{"head_dim": 32, "vocab_size": 3243, "norm_place": "pre", "parallel_block": false, "extras": ["some layers without attention", "local attention windows", "paired heads", "shifted keys", "gated attention", "value embeddings", "a smear gate", "an embedding shortcut", "learned residual scales", "norms scaled by depth", "capped logits"], "decay_fraction": 0.843, "max_seq_len": 1024, "max_steps": 5179}
Each number is 128 + 24 x the weight over its row's rms, rounded and kept within 0 to 255. Layers, rows and columns count from 0. Numbers have three digits each. The size before them is the row's rms in percent of the matrix's.

# layer 13 MLP down (transposed), 768x192, rms 0.124, rows 36-72, columns 0-191
096:101107176100090080102094156089126136140096152142141127107131117122150127147130122119107124160126111117112122128117133195124168092094096117107104141147108122122093143097136095127158120070095120104184115130170135131153130142120105135140128119120087138186089118148143157142143147152146159087132142160125111148147104140107103133152173136096086144149132153086100148137101107126155140087126149132157100165082082125118152127125129124078119136136159124133133135103118176149141119148126149134155100141117123101114183175150125145096102103140136135124114153141109128104130130124157162087
097:119096111154147129127112132149155150149093152117144127118114121122099135097116185142160105153091121110134086144078154146128139142144120135136166088122112163121172075163134163110139128116124128143095102165133123144110171152168180107130108141096146141119126121122117160129135135142108111107093141114153136130119144100146135139136115136126120141158117132143142101136106151163167121104108140162161138162180128149111119097122154155116066160121135148113111162121074128083191080145128151109115173135100088158164124112125123141081141138114152137149115143124121122141107111150084068143
100:161117092150140113131142153108152126142100111124130081125145106097120122151166160121140171160113150106131122106131112099143163129127121136113120100119099143105144125129143116122129147114107134126117111172123133125111109160102138101098167145133115083160153123170089112082127091112134107101152123159095160166140091151123105147113119137161134135110144143102170134128157166106121115104146133141125122097122102114187127144146157187115178106108149170161150137068135124095145102145146121121113115113089125108105107150134174181199108077113107135128133122112114166128096141170123154127
097:128135132144137142105129108121121130189164133174103143156164093124141159120151129104117131099122133114116145154131134126127138132151152137132124073115067120151137158172148115134174112136097171106085112151151119095137118098107111108152122117108155119144131131125146162106121148173121175096127126133144129167120131089102110115109165171114125123099144100087117147158091106126209177110136088104145145117125133118166166114119151108106157097142106092110129118101113123192144137127100115121153117151107141134129180144136094158110123120086146117129112122143138118143156126111156174159
104:142110086091153167116117133154125131112155121172164176107136134121157122131122122135125144175158158146105132115147115172118110106122145188157101152159130131130118111120104125132083099143127091140132102108126112145124105113099144125133134130148108155115114138135158129158127125138094137096154111120118155173115154173121139126113110125099084112097105144125116109131119146107144128082131127148123148135091136139085124111123128136093108151169057176165090137186151129165148131165159135073094106143129134103146093115143137087088106160125140128094105154173113100175091126134125142126
093:126097169128115162146142130125142141136138167157152076151087138108109115110133161119151078163167133108158124113134097135131210136136127126108065123119136130124064147103167103131136131161146150121134145094136106156095125129121102138123126163083104120117130146113119100095144134105150163135134098134148133141107131133123133081153130078112153174075111125188123159084122115135118147136106137123102114134138135111134184157104119144113163142148125138089119115093127112083122130147152132165131109089145151111106128088109141128106160133115137142122143105092097101140139166164135144150
104:119112124139123108125110154112120157131128142113098143149143115132101167123116140105134082118127098153158119154132107165114127104135110132110136149091167137122111146119116116099150171164154178141097161166128129137161151167111137080116092117163092110123121126131143095093124177151119131160103129150088141105153124101142153132147166139191108163116144132092169109154126094120098139115113196162099133169126111146126134126186137147126160138146149119129140102139127160125137111115128163094154149144120109116164122094124115158151154177147097103125161123090154122104106151113153068125
103:148139112126100099147136162148115126128148076173149158098150111126122104107187156128142117121149166140133168088136096115101127081142087118124114144194139126101142122159152152125145110153099170172139124148142115090117123125162112136118159089094139104114119114131142142079159146154104163132112137095149126134095091145135130125154132156152114124137127105141115139097108119126140134120083130104110156165146125162119125123147120146133127118144125126140161148088127103099124122155138162110131093077085090144148112119102119171117180160066127137165143115121150097117129164109130094170
094:143124107105117141175130098128127138127122138122139158060103135155141128145119126115114167197105112161125131129146100167162119147109136142110123140115118174117074132102128143191075186118126149115106129105165116093128116124124120154122165155152151116119156131137091163164128131111111116140099124102104124153116099136136151144110140110161112109113121109126185115145104143128113081102165123128139154147082115151093151136116138157180098121115109127079114130130091116120127107114169095106094109125130146124088119123097139151116167113146133119120116142123108114095129196120149130178
105:126118131127143166154137106143115159136099146151157109169135142093109108150107132114130119155181100110141118140132138127080132146130131139153125146131124158139139181148146199128100138144114103134148152105118117109105134181149134089117153111149147133112092164115141063101181125102130157147129176123169107114157149106079155110122116114134102104152113113118134170084122122080132141127131154128137128157161135136105110144164125110145111147090111097126103164113104117111133156118115127133120147127159126203136140160114101099109120168099092097141142131171093132099099156142136092117
100:174156138114134153133124102151120129159124093118144102118147179169131128167099101145119148138102100083119148113127146081121152124143131076156186158122122117088085114143159149150105142119142148117155165117120131162125091098159154146148109128139087142113085079108129074132132126147154122116110147127106132102110159158117149117132130122108113158169139144112141129126131147111117134106124081136137112157099134148116147133148109112171143137144180148134122136135099131111133128136076140086125160098131141171101131126116113109152150148137136086074107114081130167080179108133085136131
102:141077133116116058125103160128156124143136089152128136135134104111148119165131158202113074113100147157141156113150111130129118159105155153176072166176174122142148114110122155167169132144123101081121105144098118150136095115114125153126135142143187156069134138097123124096132134114082149126096106164118146129128124124166126120138154115145134104126109143104130119127170142156130124137139104130153168153165121129082159135146126141148109138134105143172153116076128152121130121118096123135113133140113156130122133122131135103157148092175102122119152171127120138150150123130122143097
099:141130119125133115151179128106161094162151134126136179144111143178107081107107135127128093127114108118149145117138149130131145157150137162126048169175068144112148171145121128152110127089138102093159154106160118125086136107090111147161117093108103113148095138115172124122142140109122094096144125114110125158113095164108134135147124152075101110133113128127127153114112089136126122138114136134115148071133140118089103172124160112200103117120137149122131099115116155125147161123147130102131108143149116103165113133140138131151081137089116100139135144134126134116127092081125116157
103:126149092102130136141138141153124130102115144132140061170131148146141141155121115126108093125112154113141122124139125151103119122147139137139084121100123126100130113123118137122128127169111147110108102126132189139099144100123108162119115168142134110165155143102174172129118144153139127155082108111125155095162149132180069156105134172113165126124100114131129138130164111099134140148079111153119124143150046154153142133146150109137119152124160161116152092101139152093142113146111153114108132131155145145155094055072133120134148091093165160114128132129096127093115129129097106113
101:149116131139098119131127111121139111173158120126174125136105147131145147123171159103166123149122136093127152126114106117100132144123097155119049166144162150119152148111136152131154170110130133111134118159178110126106147111189118144174140140145129110114127134129109096133103138113117182091141116116154056142150112152130105133120126153125139127149101107207128153072089102141135113119131141107126108128128117113171097131127090154141154100126132086132124111111126140158172153100140107123116158161158140171144142145150158117119178114131154081130120102116155153118135144159117149158
092:085140131154148094128094180085195123093111112124120128152120141125116146144125114083119154113151150103091175119122146128096114118144139109105070169165112186116148134135127070101149140087124144091101154134128137113133159170137145121148151104115108137079128157129121161128132162106111116130106137125091133161135134094112130168111096121107138120104118166109127145139155144098122121137163135101157074183124139123110119188119128119110099093109108115134108141147110144136128138108112161145131115152118133112134177160155114155123090153157127138119114145099114150135125125100078097116
101:107132154107109122152148150113127131086107114117100125116148123137153156110167128127099133123085156108087140112103072126165126109099133084123118107151143133131154128151117131113133163117141099127155127152170127124117066135095132106147104121160152141121129100140130145126106162089127176164121110107117141126092148129115112113103123097134147099093093079108135172163162112103102122109164154107107104112101147119105158130146136133090142124132114088081113144109126141101126113126159146122116107096168063111096123142084120099129116111138158114085158139076147102146128137074102158171
095:144118159112132111138100150100144119131115140173156131078115125123118144109103137133142115175143127108104101075154158120149119119159117116158128138173104062130106137132120151093144141156129103098124116151129121121125159124143137102145146159128080161169143131151110173109132171120150114114172167159152118121129119111146084148092114141171116110097132137145111123125143130123112139106097108111146160143124120142144082149123131144108120110127126150165087142121111131158168115103117163098142116135135091102119136118164178150118170145101092176127156106150193075089143139177145109114
101:115133115157080114100097145112124145122130132112171145111134116141146107124102098109119182159142094097156130123094097154129154143105115155158120161113129112144207186131113120132149115120131129120145105085143115110113090116173103095174131128129113135088114114116135089100146125161125080144150124103110120110149101134167144152087109120122121138133139137153192118106111135074138120091146147120122162132136126152127097131105142121102124118116096144093102131145081153134136168130067137110117139119142129114118099100096118082127110096097155161156105095128148138169151121082149126116
105:150129137136164126139094119121128117159155145121130104147100108156103119088116140126115144101114158157109118153136136105120123157177170134086088142134128128089122159113075144166164133120150115147122128096133115140130104145158132141109128125086113105092156156144158125139179142114171158129118109127127118150121135116144109130147107146145122103142098091195138099099136131129079092126111132070133129068158142112105129064150099120105147105152138112153107123131130124143152132076134152146142116128147188126142131200123103121105144143152120126145114125188158149122125147125119125186
101:160117126133125144126119128110107114121155114138152109145083120151136133082172105137094151155096152110146100139110134108101132136136144172128089128111138125121126099112116086107149145192161126168127124135118173144091136118168195136100131105103090097134114127100092108143164069166118107141186127136139146156145138123127159126122095115111126124152118161117085129090117114135102164093159138144110150151128123159159127097156152105123147138096161104138080138142159123161137159126133151159131157119178094136104126153119113118131131121087133120122155162060118172104115130136130112132
097:132160102136127115112153143098131144157122116110111138104110160123180079102099167131108112108072141140167123129144096099119094167113096113099054138116122136089137141152049114106132167130126124120112101120113166125147126150168130117135154116164126114121131128106107126125105095128090161139098137112132052116110111094109128148151113125116163102110133093109115095138151138130090147166110171101108099119130151113116098134069119139128123136142155131121143141152131144127140145123139095141102139125106099102162117114089095138131109134100163115139145125170114160151185142127095120129
103:095117106153116144139159149094135099105092119090133142184095166136094157086151131162134080110151144124146141155153124145107136118124136132081096111078142190152126118168152135124125056123154159135125144117122116140112131153163093131121117109105154140145106125139148160116160139135101114091146116102120132126093107139112133157129108063119101115103146130118107108128114084132168115101141153129154105151106159150168083124151125134124151128083127112148130129151125115106099117124139105149132169095124115109121138118158125177091148145103163182109112129115072144144119122094147127113
095:120163138143105135121120153140139130157119128113155086138101139131152083142109102140130185168079141115149091115156051155125104177144106072180099141113114158139141136157098108143177149132100129106124131123121136163160061143148114129130175122116128149128117100126101132107102087153115137161109131097132122095146135138095128099180135125168133111148124136123093120098158119135131121166143154143138107109118103145156152140122134137130125112138135133127158155145151107116142124186128143144150102132160153185092129113144119170131151151135129138103111106157093124097101079115134115134
103:166127162155151103149131106153139112133143112110098129136115141124151085118112144139121151109085118125117118117160117117120143084171121149155112140105134139145164159122121112126085157164145138124124103167140163149120125121185133141107113138160091146135125128114131141147153112151122095160076158147153095066154112145173179087190153121114140075107147133146108135153126120166090105138129131129119164109105113128132139151145135100186086124092146154113136092153154150100100105083169142171148110130138126133128142125118100099101087145141140109144106133104106135142088139111099098122
100:138104112136133156137146108106124108123126111134165125135074135120143095151141114112144134112113124152079139143140125145146156101121204141126044116099158125119138136152115110170125095131134132165126129113190113096147152141127141153104152145176162111139119073129100106091104107110111178130095141136091148179152138169168133121083131146125123094096117111087139149140108156150133127147150104088178135117129131137113152133101138151115131114128112146146073134124153141134125125095095162141125169118103129154131156114122151143124129125105066120131112131120108123110164096127163124097
088:116150117143111137131096141117173141135140151128158123083142152135120121107122112108136112099085131149088133125112161139185151150124102127102072140154079140153147108138152110133123044113108122112133099080133145106181194156130117155134122160093112134124108106139066154127090129071146107135115145144142097146109133117134091080113077138119143144162096115136104132121140147138113121114108116152137160183113176136114129132104093111112113109155127118109074146117141129137152100139120158104118136137113100149118125123159157133110130115094110113135153152167126143136122099121134108165
101:134117113127107158120122135110152137113123142132137121086128134139085162108114136142202135104128169150157154108109113159135090120109146137149074095135127120111145114155100135099150079083119115094114106080174108116158128186127156132128155135105148107113148104162089113127124113141130096132100132125116134119161088120108142153143099085122124104110130091144117152141149147102126132147149150130080133103148108115104133125133105151129089149141092110150144154169135163077107137100163147107099127124131149205118117145113099121123145109090145121145114161139118153125133164192166134138
110:138148108160144113116123139109197145158130144118140120139126156097142116120120133102145163114126123141140112142132162092144123116110111129128099182122134176128118164130148161103113139108149119154108152130116153085147158119133138097122125105141134098136108124059157078153152115109133144161148142092192167146133153132146104090125126116120140107120117116151105124136145154072157112128137132145125143084084116110133155144129123135131141136091111106143122090158141134124114090136089154128093160156151151109122151135120146194109092141141118085131153124098164103070151123058108101107
101:137131125130181118152128152135117094116152109125135113124128069158135132084116148062112112144122135131149120113162129125079159142135120173106138136106174150090133146113141133134091125104118130135099087117091166153130141160101130097130119126168112106119128135104148132137148128150090137062111091131121124129131173131169148112143112115137142137094090090113146116138142097127113104071152112174110174125109150100114129147112139147153133091134104164109083142135145134116149086137173099128140139094137138090112166137105085106149132103126117154095174124079142096125099112112159115144
094:136131137124159126146130149082151134152091121160124111096141139117131098119116151144144131151168102137145099125150126157111084172117130136119116127128144174137086154157151175137131173145113089160142161166110083102122134145114155173100115131178150176097115121119114131133088086119134144135152158096168106112144128153128113105121157116131137149146123161151189100148116158192153132100113174098109101137066126110121134136123087156126113121118126074101137102155125147121149129108159125150135111100113145109114129099111097140103106182120141117090132109109131121087127105141129115136
102:108160122157128130133129113110121136147111139125168136194144130119149093121120112144110131132142125166130106139144130175115112139090158125145139156081143146135118121049093195132092123112161098116115135181149105104135099136137166099140088171121144109117166098116165124088126105177096130122151155175129111122118113117176123112129156150096121138105125126069140118186136133156116084109087137128146140121131148132138121107122126117098122160127086136145121109136126143121126148123124114118121110103148137181077143098094158105109091098137127141137116128132099119149136134136184133096
094:112091196152108087164110107115114121134081158143133083138127170117167109132086142118110140127157119135128072095096127136152153106162144119112081121132121139084105126108138117121102162134126160100132103120105155130148103121116062144155091145118116119154112127131098148130122134104149140124151159132149156114096138117108108151074113163119132146148136117138110192118147119095131174129118143130078120158124130118140128136111162118110142134127152160111178117121161149143128159155149134133124135129129114054126145159110122168125148138154120124151121161080186164145143116130113117155
098:113105136108137157134176109158097134112127098140119183128122134141125166111154139121128108119130145174114136086138123098167103118125145158153055124123084117119167169114126120149135120180107101159122115127131182121126116093141131151121101093134127131117123083132168107109118105179134114140119140145112078140102131110111101132120137128142115108134096106146139154129120169117134132131170139111155119095123177090154109093143157157119105162178140146155140113125103119096129135074091118111110099123151136151121068158108161125146151106103190150103141099127120129168125137141128144098
096:140134194127131113158120097135122128113155073127168108161141144135154087101149118160134121123146127114124123156162102101153131105147124103160110128146134113113115142109129161128183160125111155125105166127126080107155140124154095136104146150122108135127130147118135064082128196119156120117144126161105120083117074122109132107149138119082154117134136117099178192135105146136143093142122120115180129120096139089147104105154157132131136162107168132127095100162123097121165148108119094101116165118154174142125118131150109133102130136127119134141147114130173140080155118144130122141
098:109182144141110099141107143136180103127114139116152110102064150197125097137092120149107104134133151139151162124159109121166138124109080130155097116129160136110152104150130139123175144115110166126125142111136161094115154165102147147117106171136116121147113138098097119112140156111120133164113141118098079156127123158126141098097148099154111122103133165138144111165124163138130102177114138147119126106144149156093116141161102112122113141139122070100109108106111116100114130129155168112126104127139160164131136110125150084110194118113133103144133126183140123109115130156139088166
099:121108152094153163145184124118133096113127103135082126065118113158114145134156116132137146153103112107127117077146119157126123074118165140076075108109144119105160109093174147136130134152154144114125113153126136160116115147122119116142078162169150140091171125130098108129123158134115108106134118134130140169117144141150123120123165052108138147136131126081122125148164136157138115147086127122067109095130138092135095129135154124158109120110123131125156170111079091114145141156106084102117118121143152113104133163145119131101132144136095106147131109158112145133119096132155092111
# layer 13 MLP up, 768x192, rms 0.135, rows 37-72, columns 0-191
095:113129140168143159140128146142137123104111153158095135137097126152136124112120145155069125110128114132095135130124124125160061100142108133109149164119124129124151095148115116111101126080126150086202118140094142140101135149124153124147111159166151112141189093140120131114096145111069114115108126110104167138116136099106087161097108097161082149154076155125108143121133131156138098135130121110126126124115123127160158099115120099133090135099115156122146138091147147205132125131141138117135119140130144117148157125108135149105146136167133165109113171077150165099105144139108087122
098:096151134090160116137145105164144139110103137151102160129141101117113151164101161121132110116164141163102128132144101163146164096137151135139164174097132164178140101166092136092125158129103159106140139132111121116136116107140104104129125173114125121119128121120118150146088202119134108119113095146131115101147109156098141133147096182144126150094172124125097124135146070125158161151136142096091155143152116162174141110124159111152154186125118130107107134167108137135105091159097150138122133142106139076132164133101124087112112114138122125116146162110135086120122119147117117089
096:125090129109160095143115151146137106091130122131100141171121152111122152125126132174108109140099080149126146142105091082138113135128084114058145105104137153121119094121170117162127123130105143155131115088097068083086105147135104161146124096090129094123118148138112128119103151103101143081126157146082117107164095082134150129118133128133112139112104138150160086133112145141099114111142141115110163156126109141154157142134114156134139102136121156131138163115141112083149099165155093120100095107128107110169127130110125122096132169160157120112129135099134096113192135130159145144
102:117123109109142127157120136124104092097122144111145130111125124103166180149110150117156120103177111120117121163105145106175166136097119086130142147138170151067142133109159142131136159120139168134119143106117158165091062166131121145128141104145132095103128109125135096099156114132123191142130136131109153082127085095119120141146148151120124113094143143103180140170135119110120125111147108105113100147135139104121192143136130110124157124120089138127108110089092106125137138137099127149194081114153123113135127150116146157142180113110149109149163160141132136143152150158107098146
096:132119128113130109121126106144114137105130163179101109129120126123135089141135094120118112095113122165145106079153152133149112125095110140075138108104120081126105089129142118127170088095145094126201123147117136152122126142145108131127152150161160109129115112158141134124117122115096119114081099109124159144092144093104168185116134117157096145122132162116119116116133098169145142162185120064151145168129141090149104122173107151122118173119088168099124120156130124135113129117133123092128145108118172123131159121127090099095116128165131135095130134141133109143080181122151127120
103:140105108099112134147136139143132110120118145152136127146161180124170107086133088111101145146153139134121123119161110147086160116146130125138147127142194102103132068130161125140135130172124129165129130103089122160088136137100132134149127146156170106129129139118105124143095116107096135095094127110144142131141113143137180100151142101119144113045161151148126102103119147132115127136118133134128147150097127155181131153147136119157093155121111170151116154061098117123123098129087154168130125123142163121138098145132121116176182099159126123130162107152126141150101162120162166139
103:128155127128114121118129124119090130126100151168132115102107111095138161117133114131136110140111149168140126140189182110127159100105101130168134146112153144130140050112137131130150116156110116141145176137124121110107117142095138143126130189102088106121142155151121178140119190123082119126099114104152163144105144144160112088162113124121061130134131128146124157123114095074139146146094124163103108138167130121074125126103103152125111138144120134131151094125160127147163168157127123124128106115120161130123150126113173133119161153171113108154078139099137140173155139137121116145
092:120138136117136129146098152158140140128102161117125149155206176118122123103138106127124145131146134125156111135148110157149097167120175083141138111122140118100151162163132163096090106144099178118106124106115125144131155143130110150172118114142122134164123141166127118090072143127104149118134123099133107094142132149147164175147135170151113113061133146135185156144104108156136136101144116114097099126158112137139147120138145118138127076097126150160116089067146117156151145162147144110164094108150158167129110135159138123120169150141095097143109137136148139138134153164134145135
105:122113111099125118135111130154140146088112151140104142134124151141179118090098103139133158124178160126132121138131180139108119110147130118134150137147130134149067103135122122136133129111087127094150111138160131159169103158121158116158128127149119161098174139185093135147139138113090110123132085090072111128146149114091135109140108098146125105088152095108068127125139104148136146128133095103099141106154084098153149143091117109145110125149128163122130163123167098152146147113119172098162127143126113139147123119126094105064156118115101131107162167139083137147095103140169111123
095:143123116097141114133144177145071123120076134141136129142122081102131157154118110145149149135128135175116118105168143097101167129125115124111151144108186165142145138146109114139108107106131118128131099123122148179158110123130135097176158131179133164089116089126122124134143124102107170162138166104117156146157122131151148115084101133156104146126090127143135106084146170138117109133111157156172132125105143088127100143116114162163149121106126121127128117172102112142110124181104113106108100099148138141135096086109132062119111107106135079107108141152164112123098157143110146130
104:141097102137127157135121101122122108113143152141088103103140136123116192102134104132146135104110129133134137145120120123139153110120124134172147098143163113097153125132105139123129105147124133128117143148063136138099121127140117159131135187114139102114142104172151137115099152152078124133074109166161149145114115182116133124123128118135123114137126187143143155117116092120152148123132114084128133196185091138136146147160112096109128205121159145112169119157126158157137187150091113143145125110166137109126150088126107119140137113134098140176096177104133122143137134101114150138
093:098133145162106156137158120112114136127130131164072086157140114186171142138111123147145106106152108164134109120141142104121122101159085104150137117138158143148125097155099116104136132168116130097149146093102132138105152121113124139091132077101147107089136145127139164122087124133133124142075137113137161154130102116078148104132119133141106081119089107139077160091143072107130124154130142100148106128147112136148174137138088126126127134098104110122118093151108121148138147097096122111132124076140122104144172112156131161079178177138085133130152115147111118101158132140136110105
099:113139116128121165119134145109089087113105128104135161117158115155120084125141109108114182139085152132097132092108136071113140093085119094104156139165099146158103082144145173102109144111113133137137139140132175141151171150117081136110125102147138099088154111122144081114106166137133116093138110152091133162157120144121131145093146101166103112154174182129130147098138144152093142158145100104109138102123126134148146104141119111130128140105132117107134127104103108144157172113132127164122130105178107095107114101099129113138094122127131153093138160121107126156120119165154131072
100:079116152134137110120117137140110132126145191181096128108109103132134114097167143141148076092140131158148132167113133119134135117090129122138127140160127124125120121166105150134166113111095126135159130145068126145153123104152138130148178156120149116103162096146138097101097114151090139124105135181152141124117110128107172159165166131148087140131118136175118095094149091142154136103117160141132123155135124155139124125171110130167140187146124123121119093119126121105131098139145129130143110095117158112136133091126125109101106088110154121093106181114089128147087182106162150141
097:143109103135118130105135119125134096089119128166108139108123089078098157140080128110119099131106129134091102094153180138121106155126126130080138117150156131127086117125116122133115156096116140125117140090136095137156139150148138155086110114186115139092164133184148127107066120124112141146100130114099146140151127097079133132111103088126090095109115143120137109109114138077141124150151135131140127167124095188141151150124137108124120136159106135082132105148131141156110150114115109214146096166154177122110118137092122130087155128130139109147142140122139112142126148101125162103
096:102167105151167132089108174106113118102122140100123100100173147128106098128105127124113146086114115100142128147108145070092070124125113090100144134165122110135159121146168139141150156110079142111111143099128119115083129107112126134097147148119166093078130138132154135127125160111103126121160136109080123100158135138151147146107137106126152131125124128175161091156160128145115146092154109106105117149104148136130148119165146126150166124152137125134135129105191108128110109166124121152102154127106103118127091123193130144117151129104117079123112155089128134176115113175114144097
091:119132105174158124131114129203095122119124099149103138137148123118122133122102126138102085111078105150139102134129145080148126121136137152134177115138119139119160138126124138117137147149168154127088098124132146122115130118100114119135162137136108146120147125159141111129138120128094134077111125119097127094168143160069092171112123101141118109113166112112102110147138111144143112146144120131092119135149088120213117083164131102121101090140122149132143126101149146154140125101124159105150109155141126150146097171107081125089141158148162113127098183112093179175134145101127118104
102:136137100155166104133115119146101116104131158170112106117145117147157096095130118143129141105123093135122123154149193112120102079113127169124143091118137138135155112127151119090152112111047098122147155123124097147156089118162113121135117139105152089086132163134143161112111081116122168100148162144117162119124093121126134113171160142133090092101110199126152135130138136133135127139153115117090140153142105132115150106157125101127130090156093169140155084110095116135173181162133137145169098098130112127127167131139120137099112140125129115131145149123130136103146127143166151096
103:119096117129147139134143132174133091109133124121101152155170130151143181101148091157098133081141143128133129081138110151092102135148132133120169120121089109113107105124133139156160152143159114150139131149164114160122108147143088136112166182156158108149172097135129147104120121097147131148125136140066130089107161114108142115171101133092101115148103121145110105102105096153153111158164154108131129140121135123179123111156152158115118166125107139097114107120137133157149095130163089133134108116167136117114143140121152102076151080174138129151069106118138110145151128173113134114
099:101129106150127116143092137114127130136141155131087141129111104144101179113128098143120139143070169116133097107116103127133159129129134096143150101181166145109136130168105125137111120130138146144150143106167167170127091162118129146111138122168134151080115175125122131145116111135149139084131072097072109125125126090121131166148168154149157122120111154115173125088109145107134114164166111106096122151124120178111164095150155096121138129112161154102110114103126078158140134160141139116131115117163130071109121130111114158117155153133104154129090161144119099093110155146099144143
101:085135114129107127137104117122110126119107127124130136111119140111180133095166123116153084122111122210083117112168086111135130135165094109149139117114099091135104144146145133093090131119141144126157063072126142116110124102144102101124121107118135109135141139149117100142114133123123150106133157198117104140132080091114126136128123102148143115070183103134131079121123139110097141177145135080099122150162126115127144137143119126127117167132147125099114151137132135122186106131109110130164122139193121074154173113106161100127138150132129148125156140111113117164146128137124113131
103:115128119129155146129101142148146130132116139128119112150127117082086137136119122130111137085036130118150147083135098135125094116114142136133128115115154051118084105140141128119076164108149158127131155100126154107137171147126141170174131143109116086141139173149109125086140135098078159129110134140119139125153128145132111119149067130142093144128106142124115112078150105113112088107128150143151097134117100104137139158132134099139112132137153176124113122131085134106113139096108140096116105133147095106157143121124172152115143104141146112122092161090141119093164120193114109120
091:115124134112155119150120119095092120142142131120100151125151096124129111187128159114114139126113174140152092095104137071137149148111128130137151130130138157117126100133129113152100099138109167176120114117143141112167120142078127134102124127147111131132128118138124097101115133158136138072110155155090136102153130066092120108165153095129096090119141135129163119099091153134111128089099128092128094091118106126195123105126134179142138153137120159083124103108147095170134125126141120157130089080170179112124117125137148139110168117116159085160164138117126103134134119141159113088
106:118131122132133125132104138131119099125117119127101152126134162111146138108159121178135173131074106171157114078155142139114097074166135116101121124133126109146146127139120142096102085117114104155120127154105165155112125142131120146140083162180131157111154162120157101098079101134091162140106112125100132150117124121139187124144155108137115109125151131125127128154120132131124169143126099078152124071103142121169136118145109077168113165128157138109127122127137127150128118128147118130180117111167129101094130145131155123117119114188126138118065162112163088155096149127131129076
094:128140060132090114138118147098097119095126133135095115111106141130148089165107134172133139094155177170149140124094120140117135118126136137118127088122129141133105154130171143133148154118106137138120136098124099096164090126116121112093094097085144091091131112120146108157120181096143170150101117105157144165139133075133141125130092120148112122059111121125115134130173109144121108126130146121102103096155127155182126122148144098140134147114127165115103136144161097135119134145100135160192108161129162110163142116107196146121168107122118113133145137122129094168134123130140157134
086:124117120154100117144130113139126126111115136142112138100122140128103123155114109123103174121120132178130105113123090126144154086107106140131134162108133109132066117104136131173081191118095169184151065129126129120124137075111120177149122101127126099124160169176105129140142094076110147126136160115136119144110107159115125143079156111151103115078120126149092137135167122152134083146154142082132143119086144171120136148127172133143179104136121146125111129108149124134156122146111128133138147108127144122139138125119130116140153111132108136128106194124114167153151147188154133140
103:106170090125141142131128143127137079112117136149149120154139145126133160119101116129144148054121140137176103064141165132116119107111130137151128078117188156145136096164138104091091167138124176107112096112118158104173158148124111145144097139139093088097159143131110093142101105165112157131144138157118105125141125122124159126150128165135127082105112162114107144138149125103118111140158111147102137099131110145135193140099125125144152136109119109132153118115103143142132124136119125109116073137165191156093122122127105178063120121134099120106113126122138116120144114152133112125
113:100139102121146146111131143147136110100099113135173119142121180113139136118095121154126128067118186139148107106142172119131140082143105122049145128177172098154114115135147152119115161167155154130189117130098146122108126138110114114123136131173119120112118108151131128148155153107072086142140134111096141155126120151132140128169111117127102112109134121128166110155121134149137153150162107140068114098128096134150154128111128115118167139134145159061141092140176098155128114112138100165095134125161098111126158143127152123112126116142168157132158120122121115132133119122129074104
098:131135124164127110121087133122094114119137134105146096083124171147120103108133121167128115097099134172104100098147112086104174100148138105115176084152153134151131103142139134125122084143118167183136137090098137103157106113139092112153121095146119108127136131113166109135118122139117123117148113116097100157118144088180152132161143085171132115099153146108137117061142101126100129100145110126113143112112109150113131158152099119104124114127124125094134089120098123110144120130138167155142130086179139125140129118083135153117172076123117179101097139166126080136130141104116141149
092:103139102114134107129092101125125136106138121175121151101187147129171154101141109173118136141153129171142072141112118135117118150155146105119125151176147079165137100142118134141114164091117119133140144122102098112079102144086110135143135164133090114108122131139129106122092119133118196106130137110133123147092139142126131143141171127137114100078137195130143145118151112162107148150121142109101135141100114124070111138065097150118164158105107141072131116084145133140139168159136144135133119092124141072104149109122140140127134137134138153139139152157155113131124135113140110085
104:131158125170129120162125144154069122145125121117145160131135107085128146162101111149115085121083142140166110105170144109159134163130133144108154136156150092119131114160123158097101133131119128142096132165105106123112114159153107174099156142136148106055174099118104110130109130115132157101136131123082137173105149107146103155130123114120140121111185128112134114151108094126160106119120141117145101141116162135147157127134161142145121161080126116103157116117134112124141154102126107174110113116147118111105098068142129147140154139103153149170095092073093104128112180125130103123
094:093132128142135134106091159124109108083128139133159111116113141104164104160130132123103123100126137148128136145124111170137165130105126140064136134130169089119089119131073137153112161123067182088140110128110141100132140105124142173107177124128088087118098117114132101121111101142111139143144105130122146168104143154098145129157125086154112123118084128130112140069167122151088127151138138166088094125104111130130143121107135124116175136131131106174138083106122120133180112132112154151171101118124130123151094145174156126142162161114131154157146175096111120125128132140127138103
096:128135140148144150081122115137157131104156105148109101117106118096121113154132174125111150111125158171185145111183140114169102098176145172138137087147120093128126123125167145131108155115142148110147124110100128106122120154123131164135137141137142107141099146154127111118062125123111128096165057181115133133154162125094149128151127139151079085125169143149134135099147075118145146114153125132125118168105130111158110097144120102129143144123138143086168149112121141156121158140103147188134109121124141126140117119157177137122115121142110152092155183132161126111090129134114139103
095:113109104108121099141127150093094122115143136142077150089196124128100166153124138148130078141093164106147133106117138059137170141096130124124139131143149133148114123148106155129110149136103116101123117106130121106103125157111115166121146142128157106120141157111111131124123170128093141129094123128112128120107093161082084161105112093178143130122137153106140128073114145120145140137137090109125136167108120114145149138132065094125146156162125136127112133156090115153128163186098108144140103084128166094105131110146113146145111167152123164144149151123139116186109156133168126123
094:133109090141109147107146131120113123101100129144120102116116125112135119142118167147087146081131131147151110133128170115105138129088106160111146126097128125100122130176136122142108151097111108137132123127123126134121090111134101150147108124133128145138134102149112123132147122077157136111137086100148140139109111127093108122117145169130110104109092123136122150082114143135098147151136107126162134076093141158123190113117104176171144082116099186053107142116140099100145161175160128130120170126115186099145152099163130102162156105141128150127167139090144128164115127189154118134
100:118130131127144104109141131143123093112086137089140123151143124153142162109127129112086133175132143157106109116182171096132118126156110130124127137151108133143101144174119171169145126060119097183111128100155133123095101130084084139113127133165136149092171103149110122129133100126114118132101107133111135091141107097133163175099111118167112105104156154132152137171111128113155117135152144117126139154111137155116148102142139133125149117098109165134158176101171104140133078115143145135133107082137142112071090105162171150134111102077131155101111104136102101116129125129128139129